From a checkpoint of a small transformer trained on Wikipedia: tied embeddings, 6666 steps.
Each number is 500 + 50 x the weight over its row's rms, rounded and kept within 0 to 999. Layers, rows and columns count from 0. Numbers have three digits each. The size before them is the row's rms in percent of the matrix's.

# layer 9 MLP up, 768x192, rms 0.0965, rows 0-213, columns 128-191
100:425534488500481556543552488433488576497457512521459509576437570461512499580560488516499478531482435514450410520451590435468491469467430418508502473547512555618477553530553528548518536583449497
104:410528513513494430493483560560507582556551505509472481353529494526539512548445527525480503563450528418489411478502438476521564477517629469561450530495606422498484418510544469524497574488517543
100:496511409380560453336494505538492561453550568447481626479568450463502529569516487517438502515428505475504506511414544580367500428474535463395483442508562466550479414493493584667526569484441502
104:423540480475511561508390590474491479486401522484505527564537597507423533536614480533501438520481549564521462479530508522452550422436421490477498530492559489421458549498505492577542513493505568
089:479406501534497608468419478557412493566482540483514485532510540600462469548433566526435517538474511496482507430414467554556541540513515429464424501446574585445489609582494600479482516517513439
104:500466476462506552540512457541504515554471497538457533502464522454576586478435519548550530443477546465441476574466520519505456475568459407559561623620450543466567456473467498509604489522560557
095:517418475512565615421547532525403388491579531514496589409539484492541506576481478533571550521521500439486403493528519545481455472507498456472544582587539513478363523568482478536560483483538499
086:471480503474552496489602554421469444548459480538520471412479518495399504457476514513450530497501589530479509450542437520503564514529499488413511543527475512503445445627455481476545507566522502
098:510510497429496538523440475456531436558479435580477484437541551501547568507493536512516529470414425476517572445374471481461519573524562431520464510563532492539482589472636446490506437419411515
094:390427504498600502489482441457538465526433554536477576505531506537449520501543478559464504402463625521476503513487461503420493521545569433497541536562470543556456593507537491415443454488484461
092:480588501467493509572487468500506542542467452509457607501452485471482551539540446529469509505471518481439434502552461497345553540451479489499582475539594502545409481538483539526544461509514520
104:478570468538542507505499488483588491455591518526495540518521436551587452494479480503451492611409648495537499567458517465475554469459458448556544483524518473475502542468476507490422511580487486
096:520502503539443461493562562388448428526478583575507468418501519538505548511479532507551520471458567497392447546458474545479470406564571466570551467622568504365422547478552462508447485479512542
090:556539491480418516446488547504548393512538503556467451490455494644556443524452520529528465583490446436431417524385509444470543453561535572493524552505452499503498536535545477511521417360507551
098:439519492524507447521521528424490500490496446507444521459492593480566480517505550518476362524462544624549429505428435500481443477363576493451513579454563538544414597487517460566543495556505544
105:483485464533500522511544463459494513568428542562448443471515558448601553529516514478429498414477513528435508492494569565552523494438478456508429487548556496452514467448513459535520553515482459
107:460485488509511465514520508524512460495542509463475470447585539490486492609465606631435444557444591483466463431471506542508483483448542523434546547597486483495497563542504545403505421516534488
110:448549464472519491497456448520463570506434479467495523492405502515484540550439412497435558523522483494477536454543399562456554523579507441576622527548449487458498513398557540618501556452520597
109:498472477519558474523497498436588488557448549512463534430625567497580530468590624540484428459504481557438490497424388535401483544515494529551594440491521542564397514544489494520562405503562515
092:513490502462499510499403495484564461564437468527483458520447566498507527607430526562493472613515537456532508518428481496504488469536560430514534548538511507489568470438501595511481481495450486
106:552564475585558528475557483482499440514445504571447491507636597444563532410508511528530468451473462512415417508542476478380452520502574479546537551478473461542579516521567546494518414495571506
091:526466482478429614471461616514582356569532573578478512458446460526492438485450524498591551572483585493598452451465539502510498490481437488570485509491564504483474457509486487522475532536433560
108:445554458419566595495508417501476571532574527547460462531496543515496518501478457545403559434468542616443570540448475550506593556490456577504549518527491592543460557614498509515542417490444496
113:479462488511490377482473447428582595519397536484459408492574607518475531594546527527460453562434511543506529454582451543526508468437429524481589546504632435469403516488539488567496453569497540
095:488604443465553453418457473431505444464484512537491481542514591571601495513399499497499461571517482584451539450476397499473529475535529582423485525511540504509449463527421551473507523442521544
103:531463422539501467427435476515509526469531542462468488463498558617516524532458457536493468553438482529517500562487490523385560499543580473611483637497518478462506517470530601504497490539582519
103:418469480549534483420493447471474531548425541478508587498522482534426553665514484487513498553374504525491481510480423504589520534506473429524523489486486522511505465412525526605585549559499421
105:489491492505448524484501486556536501575433478519452527424428579573488590520496500551552429559505536450511495435425501545557579473600488462551551565538494483472489587486659517498546403508490561
103:496508482520534475541522537466481462465504535505455511574530607550624481528530506494597529515477496478395474547444485527519461504548479486480543632484466481544488528491453481553542436450505473
099:449546451559515472565550485521545477491483513617506529539503517529489498531481396474511549597470521502460511449537510496579543646492433476473558490525501423465545426471484538514487531527451490
094:520474485421471482551469500524511445502524612480522438461520473506421538612460490529485491509447631423493435512497535603388606418535493568524567510549507544387465462392526517488411534506458604
108:563454492510513564461416518454478419573398521526476467500578539553517530539541563562470479559513400553481444434378544505453452541563583464637405476493534498485480549477522533481445592488524453
080:465460525569451471511475579496491526610574510530505541513499545502464475544463494489540500556476561497530421523475532507433581522358622496513446532558496646502474483460479559523493457540491410
088:538487492512470567494541509559539455467500582479439518379448532431496526515492535579498511596537524472503489522460497450574492632556567467562550546580439560584454475535544439496605533474493517
112:432535467479515547557437422445445517514458550539477532494523482568624484535445440485523437456463601499509390436555368490488492616562575500512554537461563532567524545479531483502507467539520467
089:495411480478510495474462534494530512594520554444555490489482534497516509547523443499414517527535518535549459479429521500494581527544626432501489456422511618486505388493574575511544535461497585
093:584498487445572469480562433525523490613514462510474463469550556534502476498511431569505550473477442513539456500386477560398552498479398471564492516493511442417489429531498626587488457545527496
081:456495527496500537518444503463515461515532546465499530411550482606546462580501531522508554569484485517542448567442468523370520555599518419631504505423559491454495508544565508483444364402444518
111:494444445548517442489497395521560489489538446512514552503462547469506549461340545548506428516579622483522559488493512467465548478495500507517504593478492538551533497415497561500525518432575477
114:486536467424532438432572414446434557577459488486496575500470566537526472500538474512382411471436570441507432506335514539520462521541610555477611530578467505460505551413562508543497439428475476
101:398443492550528422504501504457388499486425552526473466497492569485471528612480414539544477643417570490421513432422389465510521476521519447538475584525549569576475553504507499517454444409450574
091:520538507580506443498536496546462503532503471620455424474506546439588575549559483522547415497404478535469526547491474543562417507501546481494541473604561525560470537466467483507522529526506430
106:438381501579492574461528378506468425491440566500452528389487524521463477577555472527471499517495538444533428536467468492534495557519544446487481551478483491428472503396507409514486539513531500
107:582506427551532488501489488564505485540536507557480528506423545564515541491514546530604512560569502487405533495507523454513518538526576383498523545502529459518506469478542495488572484473518534
103:517445474515559504493425489601525521534462526543524406553545556510487499544439556481547483493528503485485518525501479554542569479505517559505549506528550497405470511515524518493433452390524464
098:493537469469553507470543514502445571618500531549511536498508478565536480515480548494398351541491532419546523496472516540470604480474500432506485536513576514523521579358502483519470530455548517
094:551487442504592492419521442522581406604417516530477484517607615528521577472533500560462450475469514527443468493417457487529504571472467388528478513531597437508506543515522473486556434481553551
110:570449447524471488439504434451432492530499508528503553567491517475469540447398523535544567457463569455511446498515507628435492535466504471531515457519516474444502483409553557549456498530582524
105:526523451563613601430472446445434438467477564486488539471470501504564518499550497498484507523505490447501517497532476486551501518517617477575537522625540524495454574465525522489557503502507523
101:437487491518514417498518466442436459578568560546477527545506425437478485518494478539495514510516580527496483486475491439450537494466537507513530549515441460582526507417471641524442549485481530
083:526363499517541523421504500503483472519507550564510499517482520519599542531452494491549511533438476473500384494417424541414537504444488544533479517511447492525467531516550469480481463576524471
102:489478508396543528494465445507515457566441491443404554448503468542564562474484504556425514455487549441524527544556398495464519480517494536569489512619500535458553548493500379481482429410558574
106:542499463491508443353508481532444530532486494596492545464450515575518582592490546504453559505413395514493542556533463570388433463559464436477524484619561518422525542432562462554544490516484471
100:483505432476565394463540517469461580491495561470499538501584562564609603562474542516483500562521497526384466467497483497472511453459576565497528557506527441460467491430455503558513378577485434
112:468569495472463459466387472544496515481485528528455519504516604553541552488514492582585486552429525531448462453558450517492480515457500526438544623487483458506539592523528499446552453474541568
103:506523480465513592548502451490502538442521544537432499582556555425503553529569516557439455557522601495479513545446460536449501474563471536553488521628529457499424570479476451495415380376559557
096:572473452533508534528468483516581475622533385563491562420581510526521480521516588523563499474497435420496434459458445470471523594441455434575451535470498488445456446471557551651580492477525433
106:471515443552487471498462577440460463505617515564435533419474459497533554506555569564476500542532584463515442475449441570498506483527570429455411559424464441530438525461646513536356490500559518
099:583444494494508540505510580476474447472472473525452478482460668452480527531500456544559529554478505486507457542519440464503532452425519347479509470535464497460542482551569489564553585482446486
093:374531495499493407486524519545452541492476639516456507513650549530505524451483468543537484507474549500515481529518502509462511554462575515496529500525522463518533578537548542478548498529497495
093:472488506506469521462488458505500445491422527536456463455558557505594520508471456575532479425485512471485557507468444590431469483533512467543546561467536533433473449524516441468594383486491493
103:603399444552492563491464509560527533522450531593390579461529509568483513412509525565398507493441463478504476558448561438502473540415428369486462551522474540476545539391508488535540477433591600
094:523488526472668563460437491485480502519470471498471609437572520520500488493564479561513504428503534501482400491514468463478544467511482435528603543471496475478528543535495573507549535535499437
094:467458506548563526433457510528445422514491516519458465498520518553553519613476465533488414489419453495470493418416471548463555520394522470513473464524574541498476563464470534518409527471529521
083:443504509486532474383490563501503485568394543478541537561461544452523525517467509494485560463479544472444438513563471518447627454393556458511495524499505442389513439555428476552557479540437471
105:502428473450490496458522555494483585495449527545477493463537507509521518546500555519430493492498493529510496495435408475355530413383609476641552449470565529460473489398521502533391530522454507
095:396521479529537507499442471354473499474401485457508545479439642571506401489490606544512483475387576429442458526449411537502569482509479488566563565500511491417485496494612466528562486500502500
100:511600487506563618442510494461549419510514490510479533415487459468515564418543475587532588601473544448518486442416436589498496585539499472501530563532490501534485492479586543497520400452483451
094:471535474507583529494510359460503505533508481539494614450576483578559556500542486492556491427470561526530496538463395547500429594520565373439527513529538538521433569599528529486425429501505532
104:561597476535522487444481510474543503565405463459456497390476473570490587504508572547408555392521496543454441576475491550545485529432540480494487460493411563512446512463543470510492504485544602
094:466531481528555427490536450480519430496465515518514451427530466626580581468610480503428460530375488636407532511465458473451470503566496504536532554570564486467524584513480486483459411598532550
097:446443472587521470403422522615449545523516530446454478500453409493518496418450562540516535558522519534461414474534539488582493528455515548515594545486518479532497494556572476533510495521534486
103:505456462515557451557401543426559559464346472484503546466567509432496556498433587528530507446524554369488429548406527465418483442475509429489511580497473502490532504455616442451493525441530540
086:493567497468527522497459483503434418495489553571502580506494492529531525536534509521470490504479510418461532471426529422380473536494499455507519522569509443535422489531527503572504519540576498
089:475541456484476600580508500587540425482436506569412567605476488480484469565441512586503504376441431558500571380517520528510547519437480514558492506485469450554516459539529447541490522471387570
101:540512439454551533480595512478547453547556431528525529486429552527482463482513538519526527611480575404522416409427520477499574528546498500453511559442562520496521503440491564499509487557546520
106:441537452490580448464452432535492559466518535519473464433591552435513443535437526553544434532480550547571501404557434516414463504543447547464639533543632477512438462490507557635474450483558557
106:418431442512558484543483503474565459498437482493484487393424566535658494503456552515523475510458562513550482532425504518510403470545522524450575464519402425526479587455455506521460412479568569
106:379594486527545481453465593427509514471495640571443476523571518516577531516509490512409425509480464556499459517510510519544487454479502565541526537468567478496454563516495507562459400456475477
080:448443481431535544477515514572543509608478540430490487418586445497583525513526559491502503583498573446549503440475479604538505603481384495570541491540582425512419450483479509492519507523476540
099:478551498516460531470461446463518478547481512570450502500410543572518461606475439521495509529420516432451538512453526451363514447558541481519551486532484504483418514492601497496529423480506513
089:515507459501505445439575579509503512496442558547490517456405521543523607498484542484437477544463528526535466560505456435473598504505452524392500443612490437529476416514466592479452418496482481
098:452502481530513423397578542474514529452454540496433556448470503500525546477424514499418520593436537526479412572546399487478396443472492505489458554468529489396552511536430523509535478491519478
110:500549477540443502472553426429468435549508494590470502531516550478561510491491496516559507532475514431515482526521433513547534465527464496480536499509546457552435521427500530486533428534536579
106:407562436509644465537506460414459553508469557582534448513618459553551519526526508462521508434503569407399479482461580492505508480508522468483508496512567445515404526439483414533480481476454534
108:550527459570569574468561507417397526516482564504466489517450571480620557557483474501463505554471545592534539531523479503502482551535510495490494482498553491464502494421524549527451441461436516
103:494525456482561507505523398521344565560514493540502526499570512581461570519419495547424512504490524529454476455423439431546553530463492491492555532630575488537553521466528533460518554555547439
094:432512527540458539471499473432443514442546533548460489493523514474555568558495529540522459478506525478507429317525507488469490598528487446452558540456547534595365584511586504511471485538512584
090:452507542546535559466459508554456485551483534489468499449577524440575494526471451521501559406472541508443401469536469552432595615509588480523541536494590508481482465514536472471521482444492609
112:528483452501596513474497563330483437522502469532462573482526554559472448432442521509484470548477478472518540545452353515457552397485572460571575468548532551462556554529492552487434499412492534
090:520426424514621492447471492491550520573491498495519581450594492537524504479439531465536472543526533414466485483405432541471533498550549527530587609589504458368554469465478475497499453506464446
110:446472463588508482471514450552409415585513465524481517445480559540508463453488475552484529619446516538480359532463517502471505485535495444601586563538419520516466480555516557522506470510534451
089:501585508473495557477462473509527491536463507560468436495615522508437570507489493515484470447501545496524557453445506540480553535448536525554510522594577497527490572507528516496388384510463445
091:511525498479534461546456407444438417542501570530463428496506547556522589551404544521582521492429476590496515564456398500572502567491569488455542535535526442476536463478642531499503450517458401
103:534568437424504551525537491536526487532543446516529555483420458512389516459522493500435556483451516499539431490484524541416504440406533442546577532491490474415506553515560596645505517472494566
105:497541445561579504467489487435474457506480493545480540485547473603541514458424518539470481406502548483519570588471466545555478521425577550505581502619502589550527438517498424509483500519657546
109:441555418549546521516486489471475496429475553450417531528534549461523528581549559632552551461461437525449369499550537539471542570489508579517569527518480445515459512528626586516537418445541449
099:491469483572517562483372462468533525511435491531455448478523479573490482413528515523410384515476473454405557469447496506565520545493654530497509599552443551532529571423559521543600495437491548
110:510380444547488598533501524513471409542482459589515596397438543520539499444493498492483538506373653505438444585476527484441483527557511418584515588438516518430506539502494454445507547512526498
103:481546465544563477456428543565448453559461551551458497482543509403455549482465535529539432544462521488468493437567531527503489465482421502480551518622641475465561522488499510496537517540505477
098:465504453579596488530507474501509454518500556602501419493516458557452574492534490468491489603400512447481545498557556509525505535424563451484464570521552518479439636456456478554566467574552523
091:519490509511600403457490518511511547500547470467487539483467602510534476550592516523402490527371521541500445563471458457492536571542526431558503510525530555502487571487513517586521577529542473
084:495489474537524474414458519496490521473454627477534553450509496530516531425463556463437514459495489481408606570473505495568481473394554463534533556631589495469520570552460454472459542526518553
110:571591424490613542534499533480407578528563574483425523510519521608549500587498509493521518519549414511487543508496478522406486521492502442456524467503503488564571544426445520630397467434582459
105:487582467508612509533500435500460520537589630569461488573468460591464603527462425565458465568478490433488467513497491585451462506527497512464541527497567458497494514457543597520462466482531564
119:488464412533499543496500443521473457536420460594494486545506551574531564526521465536537547440488502474541473558468496512514571476522501437561506626521523562481526582440628423510442537464492642
105:541521450578565484509537483436548422488547488564478465445527570524538503455504527536514470620522489497496461539482503471464382474521521510525550520519469530526455528417563510469481406444549505
101:561568423484479562546501408497532514551511446597476485488561589476543512487444561496566504501522551428398462548428449537523513509499521553508603499464446513599492532509558537574426582523509449
090:602450458547546523512362508483499481535515543425498511474557594533537550506516583608442555471497474475488555477359472474457484575533626558443458476490389577521451467563446555554538496387500506
103:529500477451484569409436438456477528523452492457420529424499522444568517492436599486506487425452528543554547581389388536447537538524572527531573467558490515591443500530508509511422468495449517
097:532421468512550535534519435487509430480457542509452477520517543453508482551580407553471580495474512402486408574518469522454471528500464488477478487554501439509404507581513504478540459516512494
098:411513482454486445513498553461475522473495504497482497494574515570508627564557422528534450526493507473520520587448507548405482482461514490492459506562549517512535592407522578574434536513500580
099:451482474477615453464521507502502447528435610521530488407609493543530591477514420477441623524423532559469435501464416464519483499523535470590546499531536498441503497514516554575549519552491528
089:565477483561504383536515478579507429509542491524482565426525505502614558590463494516496539537481573464496443443464448479490515575546472497460591527526517476498511439495506548470561433416492550
106:553464498467518461389537479494434423562363589469427474490590513555450528511487610563573578545488551519490446572430520567513499555485481578421512522554476471467439431498529486516479511554449546
125:506474454423525474364402462489422521520461496521471521549524535514474549584506461532533487532446597530530463455453479628466587417457489504445492571567568440503439563479524496469461548403519560
096:561480468533528489543442463476441458571516500646441554525606522532488523484587547545518458476452547464519375546535544550440482472413496423468520530552520458525575588536538464457474418504605460
104:508469449575524483516423465514398481467442554479492498493389595514581555517517431505437459547343564585493528526553426568481547530566491508496485502524535508467511561527542527467521493469560441
090:559524503509499467392403479364523553538426502535478459553517477482459577571516501529501527497493516494458517444449386521463606576532512480464574468478441509535517497487570486576463547482411481
098:435631433518539538531477445497449415510489520523435478488555473466473474560564427512550471509473476514575515535557476562530602468456473521510480443496472549425490482502533489602548430519524511
100:542481458492509574525472476583528480531480467534375511400562486555597552493503463617454443458449409539468413537518422505442548456438430537563535546477527505439488474473576553467519467528557539
113:514480453416480520539544466491443526482469481504457598471553501556499551597595511539549554566455419579465522514462503550432532553435446555590501566533493438545471515441618436624509514414454515
106:506463472606570559449448494467516510533557463578493569400518399564487494506500487530467575547486566556455446466438492546517450478508484467489548520622500540585523532429607443505449511464485561
091:504463486520559481534545436473464424567538480512493576486542530521504497564438497550544517506465557507422463475474482510523533530545545515524503532509542580532511430464470568396498449495524508
098:487488434539537520502535411500406479502480577491464444459588580518603457622469525519436424534480516504471497517497485435470499505564451546486579441502501456528440560417508478487514488487494504
087:511493521536514452441522488453461481557544439398439532513470525506549469525518581548496444458464503515476466475456429530408550518508625448516545492503569469470411501530563499539479531503533547
098:488479417489507377558416483488606462585494473554527516480592561481541442561516481496443418530490504507462531403531486477367462489433466459526548577458490464419445469475491622563544406466450432
100:595444402532520425441564511485458543529471536557450560439457537598480488577446565484536563528473395456551500541460478572382496485536453483472574472502542494474544365428508608563469479489492535
107:461512482430519477507489537546531495622508505642522520548531535459532572449421537490574509463453497429489568423462490558385456518521519482528621500525484519546442486564561474492429473537521505
108:586595450460483488409510490426521509555526575529483493425439538547485503450439484477471498454440531445516428469508489551447493458509574458484537500424512460419451502429515558563433488485557567
099:535528465529492430445470406576561458492485483482475487488528528523543495493552586501462488528520435440409387464487443547492573428531512541580600564478520451439546481467534511465443446484581500
096:545536465591550455551388519504443453539515504600501499566569567544611521520417570523540463528496464511467497469506485433443442478478624532589547577621453526584499510484461612477477427424511450
092:472428517532535496455338395528548500637565523495410498528542482450482497561496496534480509445489554527516503545475525503537479614464515406464476445520471458500494474484508476483455498466443465
096:409544436504560633548483540513499538527427508505490571418509506567545496588573545527560509533543461452413453567485432570468480542420540548425505548498463505536482566554502566535497531527477440
106:502556451448552570531451466435426451522495538599499499451521568478560603532487475527513423532435529464495468500487437603585575521495576380467575498488462554543525483503548448490525492592517585
108:425586478564478464462454547513443552459445519599426511491505494447585470498529501528507527559444614516514491484509367483445600508541454534516583483514576500506536440625481514582476434504495522
105:501478473530463515583456468456398505475499630543493507519581557479464554491482449538473403481438482475430536411491431444432516449412502510539530570500536516459465504522459550577489509535574469
104:449480438502475515500555417466511448529473494483548551505436489509511514562533461521367405525523507487378520500433532520465498512555609478482509591520462548438465624470485500594487587497589484
105:470444527569522455530487498412517489514439472551470503534542502492473617473568482515468483472508534587433469451415612521469500519551510387484483536564534586518449520370537456487478509481467518
111:444519467489537501574488475467477497534509544633478587477551553536505486487576408507503476566437512487495419554468484480444492573447523502497459482513510581521504534505539497513497459513501456
109:533522458440502481552506398468407518451458472563421456487438521530512513465516549557521519511494413591504524522578450573530549510536465418497615510522592526475482491583536567484521494473509524
112:455507465507491478465482431475525500524499483475463501442500566523493523564431499514443499479464589620549470475481344561481566585497493416509528543513552487383456502478584538620402519488449464
085:425536517445546565516440549458519469547584496468466476543561499435461488544544487540489511505526544468422455578421520575547537459570489586577489562539554458489403515494509543491487503531516547
103:449537455503498463481502509458492487525501440578483525429575450480479535544516441503522460487555523560477465485519499481450450516532498426528551584492502492479546531480489507507457553429475478
094:412559504551486487449534466533539537456438508566389533514513470573551474529477575547499469537486480471478415557424382416518585435478615537486501534473536491485428563544521500471495408515506482
097:575501481415544521443469469546421504553508537511420511392539582524512491543464599549557471571428501453556517496461443538553516508470439529480521551514566488458527507512567545495473441400542545
099:441482432613537520469414532475483555499542590528510522468474589585543448584529538507532400619490492496420525468478429449484568456502538496489480536604438504527495527522435481503495445505573532
092:475480517573537512539461551522645488573469540548467538515441538447413627510452543525546518538434537482451507484506453434564508437542465481516525595540539486427515545585526452541504486519506473
092:483405450520547400559549477458499373538473513516573482478468545496596554503431515512532472472493519431537471471409497529531424539530533496464499544534433552432518507548516436480554522490630488
090:455516477504478540454440493498577477559436429503492562532535546494426599484530572519537469527419516381433483506533645548538563472526527481501553510594501535497498477506443522475466388477544538
089:606550492527561544437527433482483486530487401479504493444450614446478428487535482540452417432485483477461426470401500510447519507478571448549466536508581493471470488501485537551513595493450540
091:478486455511543475486593439485415483438556437494513604494512428483470575591467476550491437476572424575422482505443387467484554507482532501370533606550424491508447528460509543509489557421557467
102:473556472415498472525376488487558432603486483622497526504519511526523556484503487534580499532472559507467481505467441390458476604493545517518420582477535408512537479566515445441493390493473536
102:472543448474522492507522584487501489494452536567486581483505575516526537487603398512403454474335479625529389475478521454413463502516491509493420509423544526500433497523453509599537504525475529
087:522523473534503529457417594492525417550402505470536558509478534521445505449504535500455509442470500457442454471517449495486575509439603455527453537564452486429507592549499473505550481547612430
092:524461425455487463515502493521489521540483562512488547486528468538464586485540489510437541480514469475571429472551550580516508413483462489512531564567527570425522448527528462639518550468493466
087:481511505509507464526587464519496415432465547504424471501530570510526573467517437598454458471432422493523457528573559501510359428462537529487515546561405573472540551505480559482554479549512492
107:555463432523494579502472449497474502516433446469470498452496503527472454487462523528551440492508449502540435499464594500570541546518521461463558574496451473494427481386595519614540509472542530
092:496446456511549488533546572495609473463515481473440547371490486546476468633485592510408501515542437523384454554500531439520571491534483529543538540637429455499469512444481517485532508511567487
110:503371466492541501528494457486534512538340546477438498504538574534495519626545536549520505629479486478484463476492453483382600468577523473399542546512558491396425500434543568503411526442474553
102:605417448576548471546498534518528477476477507570432524479466430637489555464517546544484594487487536549498531513399521434485504489418528489557422549541521534473525508537524434460499385481583555
104:540401451490528538522569443586530393584548497480508558418498443582570661550516475565421507470555537604505481456499512547419498594477527491476535524535491585499442541519608473484525446446527557
110:461572455465530544524504525449521420564526446557511509463481621545501471510532525509564528509468494446510468583500553586436556420483504470452445480455550532537527470381484505457507557464516522
106:526532470440509552514476441512506470506536556685480496460426532570539525428492463551466535512519536453507497464492408442416539485496603473545529523470459451402509513518543475488450472615486507
110:534503457540530525459534451511485467542475627526488523508512502534550464554563402535449525484523488577450501518497530472355466528506504538517539553473461512439478453506404459489473476511527501
106:452551493539479476517497459448510446505436525524488507457565520572532613441454497515475475506414507431527542492462488570407485583442475450538459528591494472522459638485590446570357407492544581
081:492478531584521516496549494475490462558413577507436491516485483589517483531518495556588490563490528525553483571500508488457511514525453472525530517513515424412510449497491535499454407472485617
104:444503467527650483538453498424454507524469503504468486451569549628511530554475456514574477407561473528546541521507437452482449554491526463528558576517466483511517602447499508495440431457553450
109:458606494497500451456507462518498468531378465547472445521540504521530596520481518506458481587399549537443492440406533525470503515380495456553588541545474470506544564509474429471572497540483459
108:558601475417572482425402465460457500539447481498496447523487576580525551520434525523531447529490505455514546522478512640596561495464546473418538474506542552633501542512620518494472555512476575
109:471514462519554517436468424510537568486504519517457538390558513551518476445539514553429472424401434578483500410484469453434515525417583476481519445502505486448474577436568506473480413470558549
101:466535491473508508357484534479457490577449447583514463513523574531478624450454565499476464495424576569515469557595483597538528424444512403544548467592560445471518575434485509511524461549501472
106:402506487524535503495459398435595502556449569477478436540467542516492500534473413494477480550493625552566454464483484529542493533553500442449570537471621567535327548488548520518372485567469560
090:539426401548612506519500500463574491480458524578526585495493590597538522529534515500490578517527538526528559585524421403449478560502486490521523518553454551548570478506529485450529459431577598
089:489435494509484491496498485491456497490433457520484494528518574503516537621580446529501468599451540366525506463494463465461532513450423548551549536543553531493534429491482498483480553513519535
105:438503451460554572431551552458484519440499484506534441472445509540616465477453540541578508507563502545438447466474511519462494544501565390513621596431509453512387421512519496565575531563469576
099:509421469445487452483456465468523448523517493547464575518526603506527496532431535536508571457508462506608483487484489576524498521469509501518489538508564548470539513487592523471492332516487474
102:468568489454514552412554536487440468512569454490521503474451487450470471537587566516444491546423570473376584472438551441413564507509465416521563480588513586464397554455542462518417591537519504
095:442554494476568606497463522475546453448495480489508405516485469531478544509509472547567466541502469473474435503490557520465472455398610518495522551542530519544472597452501439474523498523555564
098:535465454575522445474505468557555332533442547522503602430510439503412478613520511502420571508559572405424473539427423512487468468562414536455587479648504452420520503547509564545390557522476496
105:426512488517487501562483469428442550531450521603505536451568553502525475578525528476385339476425494568538469460417547414503591464430531408478546517500573497515487529426573506561521482452420469
097:454588498543468510446515527523372505484472499429398485474548511552489526584483483572396431443534454542493447538520478461481543458547481436651496596579532513517512442498620489472516493390501519
098:512464464480487496507486487527373550508520474534471587473422554500546569589562491485358421527402461516515430592475480502458518515535560465455516544613596535509511507431484530604466499500544493
095:431460465476499542481515579439477538477588536573468558576550456510465442515514520519564457458456426442399526489507498508529496453507474444511617590563634462493403566449510520576474467542544560
111:466496481519514453544488474552459453519427531486492545435522508503426526527570537533421548529454583399492454395426438523471485497538445488498443475521536521410559461515501547608488495575499522
102:532528454497455497368508523484471493570501414526426514409471514502446517447445502572534468521482575524562465520428523497482577531444566519505506489554402481545610444455551596457441578473504505
106:507602465547554525501455482487485464489458530500500487551566571527520451549523458532480503435542561526531523500518453476438524442393512521556501507559506530535527563553483396549491448522555506
105:446393486597471460510477438506504479469418498524469495519537495526541575493515542523490471449477508504408566562475564511591522617405480431542535535605469540540567558454495558558557579431475486
100:499557450538465514568454504445461517508505444578493582454459460516503487467454569496465465463474596478465547492552524417538472497522571379498522544549519589392466447365507507532475519594549463
094:524403506586494588470515494420443524535470547549420446576547589552516458507608480539544456520474442427571499499393519523492511472530495417516510474518579527533395529481494496429519464477507573
094:430456469557486479564498521482546512527395479491411565456503593510537493480577512477471529491451571422478516607484540506573512532501480502567471457541488578540474579431509475560519515548586455
098:444522475453559521398559569464547459535496655347467413468397507511565602566519468510472474574451510500523424530497536551526477523507534492510447511442499497397470474488496436529464506571520470
105:527444456542577548427396479460464484519439539497493503508471522509496619541478418494537476549520480495422493574465464615506589524551579471532508459577498511554500535402521500503413477477485438
083:475548504467503509419531448519541539567324533614523524469531527438474604489482588495466497508493542514500434565494493472506571511469555485437460553475642540613488501540451472521500391578450473
103:555524491524488467508443497531504554433437528494408491490519496458526552491531537582467481414491513518402494448455475524509491477404458509516469464646552516584546452452475466574485478483525562
091:527442483531490499449428552469482427472290557456474513430481441616568476608477655569561556536486482498526461546487563563487513490542486509485463506495546495509515491522456425440564432529530560
099:532477523459477497482451487523612488496413590512422445442548568513632524457572530547409401484461540546466560487458496460409514544469509495577516472540526527520482559484552558512560441515463572
090:539528488475520480567501440564500551595455540526465554563529506498455563638479496531444512548475499466423420443443442460502591404463467492466576462527518552527427450517505585614516482456515579
096:602444457515428468518412492423470538465470609529505528475617505525543521488473572482478494533483561513436533475519426496516471470545526574421618451538547476543542488521452506549464463522465438
108:496405474487511472497580493502524456486431476529496571612472598454469593554568528526400424498439465497474541541407494517395520446470574507569475495630447538483499502412510543538494427434552535
094:435508441428605442412482589446426514492493629504503546451536494560480559619468451491467477531469477489454510511469452474468500398489616492503544557563520541387462500478502573654603471443468503
104:546468394537596532428515434494554562517403540438476462403534617520514515500450573539538540475606480533552521459487517570509501601467380537611502505418423514453419489484538562571470433450532491
107:498502489544456510428532574456460534517477578460480521521455579497511566519430489529552532455503552546489406467527419478408541517552601492595538653457508440469442435534485508602469552486539540
105:464547470515542521516527456523510466458477656518495464578517648489532494487473531555569555483550452520440545465498420525440480481482470504531474508450525498420538559555531447436527463545518530
091:537518491550463549501381392504558407571543501642496470382560476589496538534459441530512463538490430541556525510486528486470471599506513493464528541543522537431465571444522548522428486503500434
093:435494483498482514418493541476451486570549593470469574412485494519563472495526495558484551473497484565454478567512526467531616535489503501580489606578472535460543501516474476554570572445487447
107:497447488503449505449581517465487442505430578502461512396503525540527495440551567555477477526500499494456451512358501474461528556506500507548513522467472517511459518533526492523461562563525496
087:462478532528510488472490518423531422524514536509444505432597561431462513590527451566425594481505529514589400455446552565591513461582437534465563501498500518494542429515508585531490564518438493
097:431536521531489517322431539525555521549477537570469463480533603419471512509480595564526528579457492454469467497504481482597556516565461523451552541452519510521496461492559515558528544470507603
099:457479446460528542532507472471574409530430499519497526463570623438585535481460421507538420514512496505568464442452424501527526400544478493565536492442608530477516538449505541475563476554528578
098:534380478450486459411427556539522496545500471543495530373486531519578437564474497539469586584520524546446489476433426455457610489441442500524522540467561382519443492559568493506475523562527497
106:515521478523566493473521486490533508498475544570448546509493495544575492519521528507559510493456501410475524582507380477453562508502468484561590422524601498542517465533598556533495512519486563
093:505501482467476518475492484490534414523385534469514559520499471468453511606461442532418502568494505573490485431492464503413493469441444560522528540532534568401446501474512583534448453528502428
104:412542456480522422513590462430522513467587514488471536451480519462516486637478497532472528564387495472585416485464475515413451494547494472513637524514472512543484472506546492572432511474508521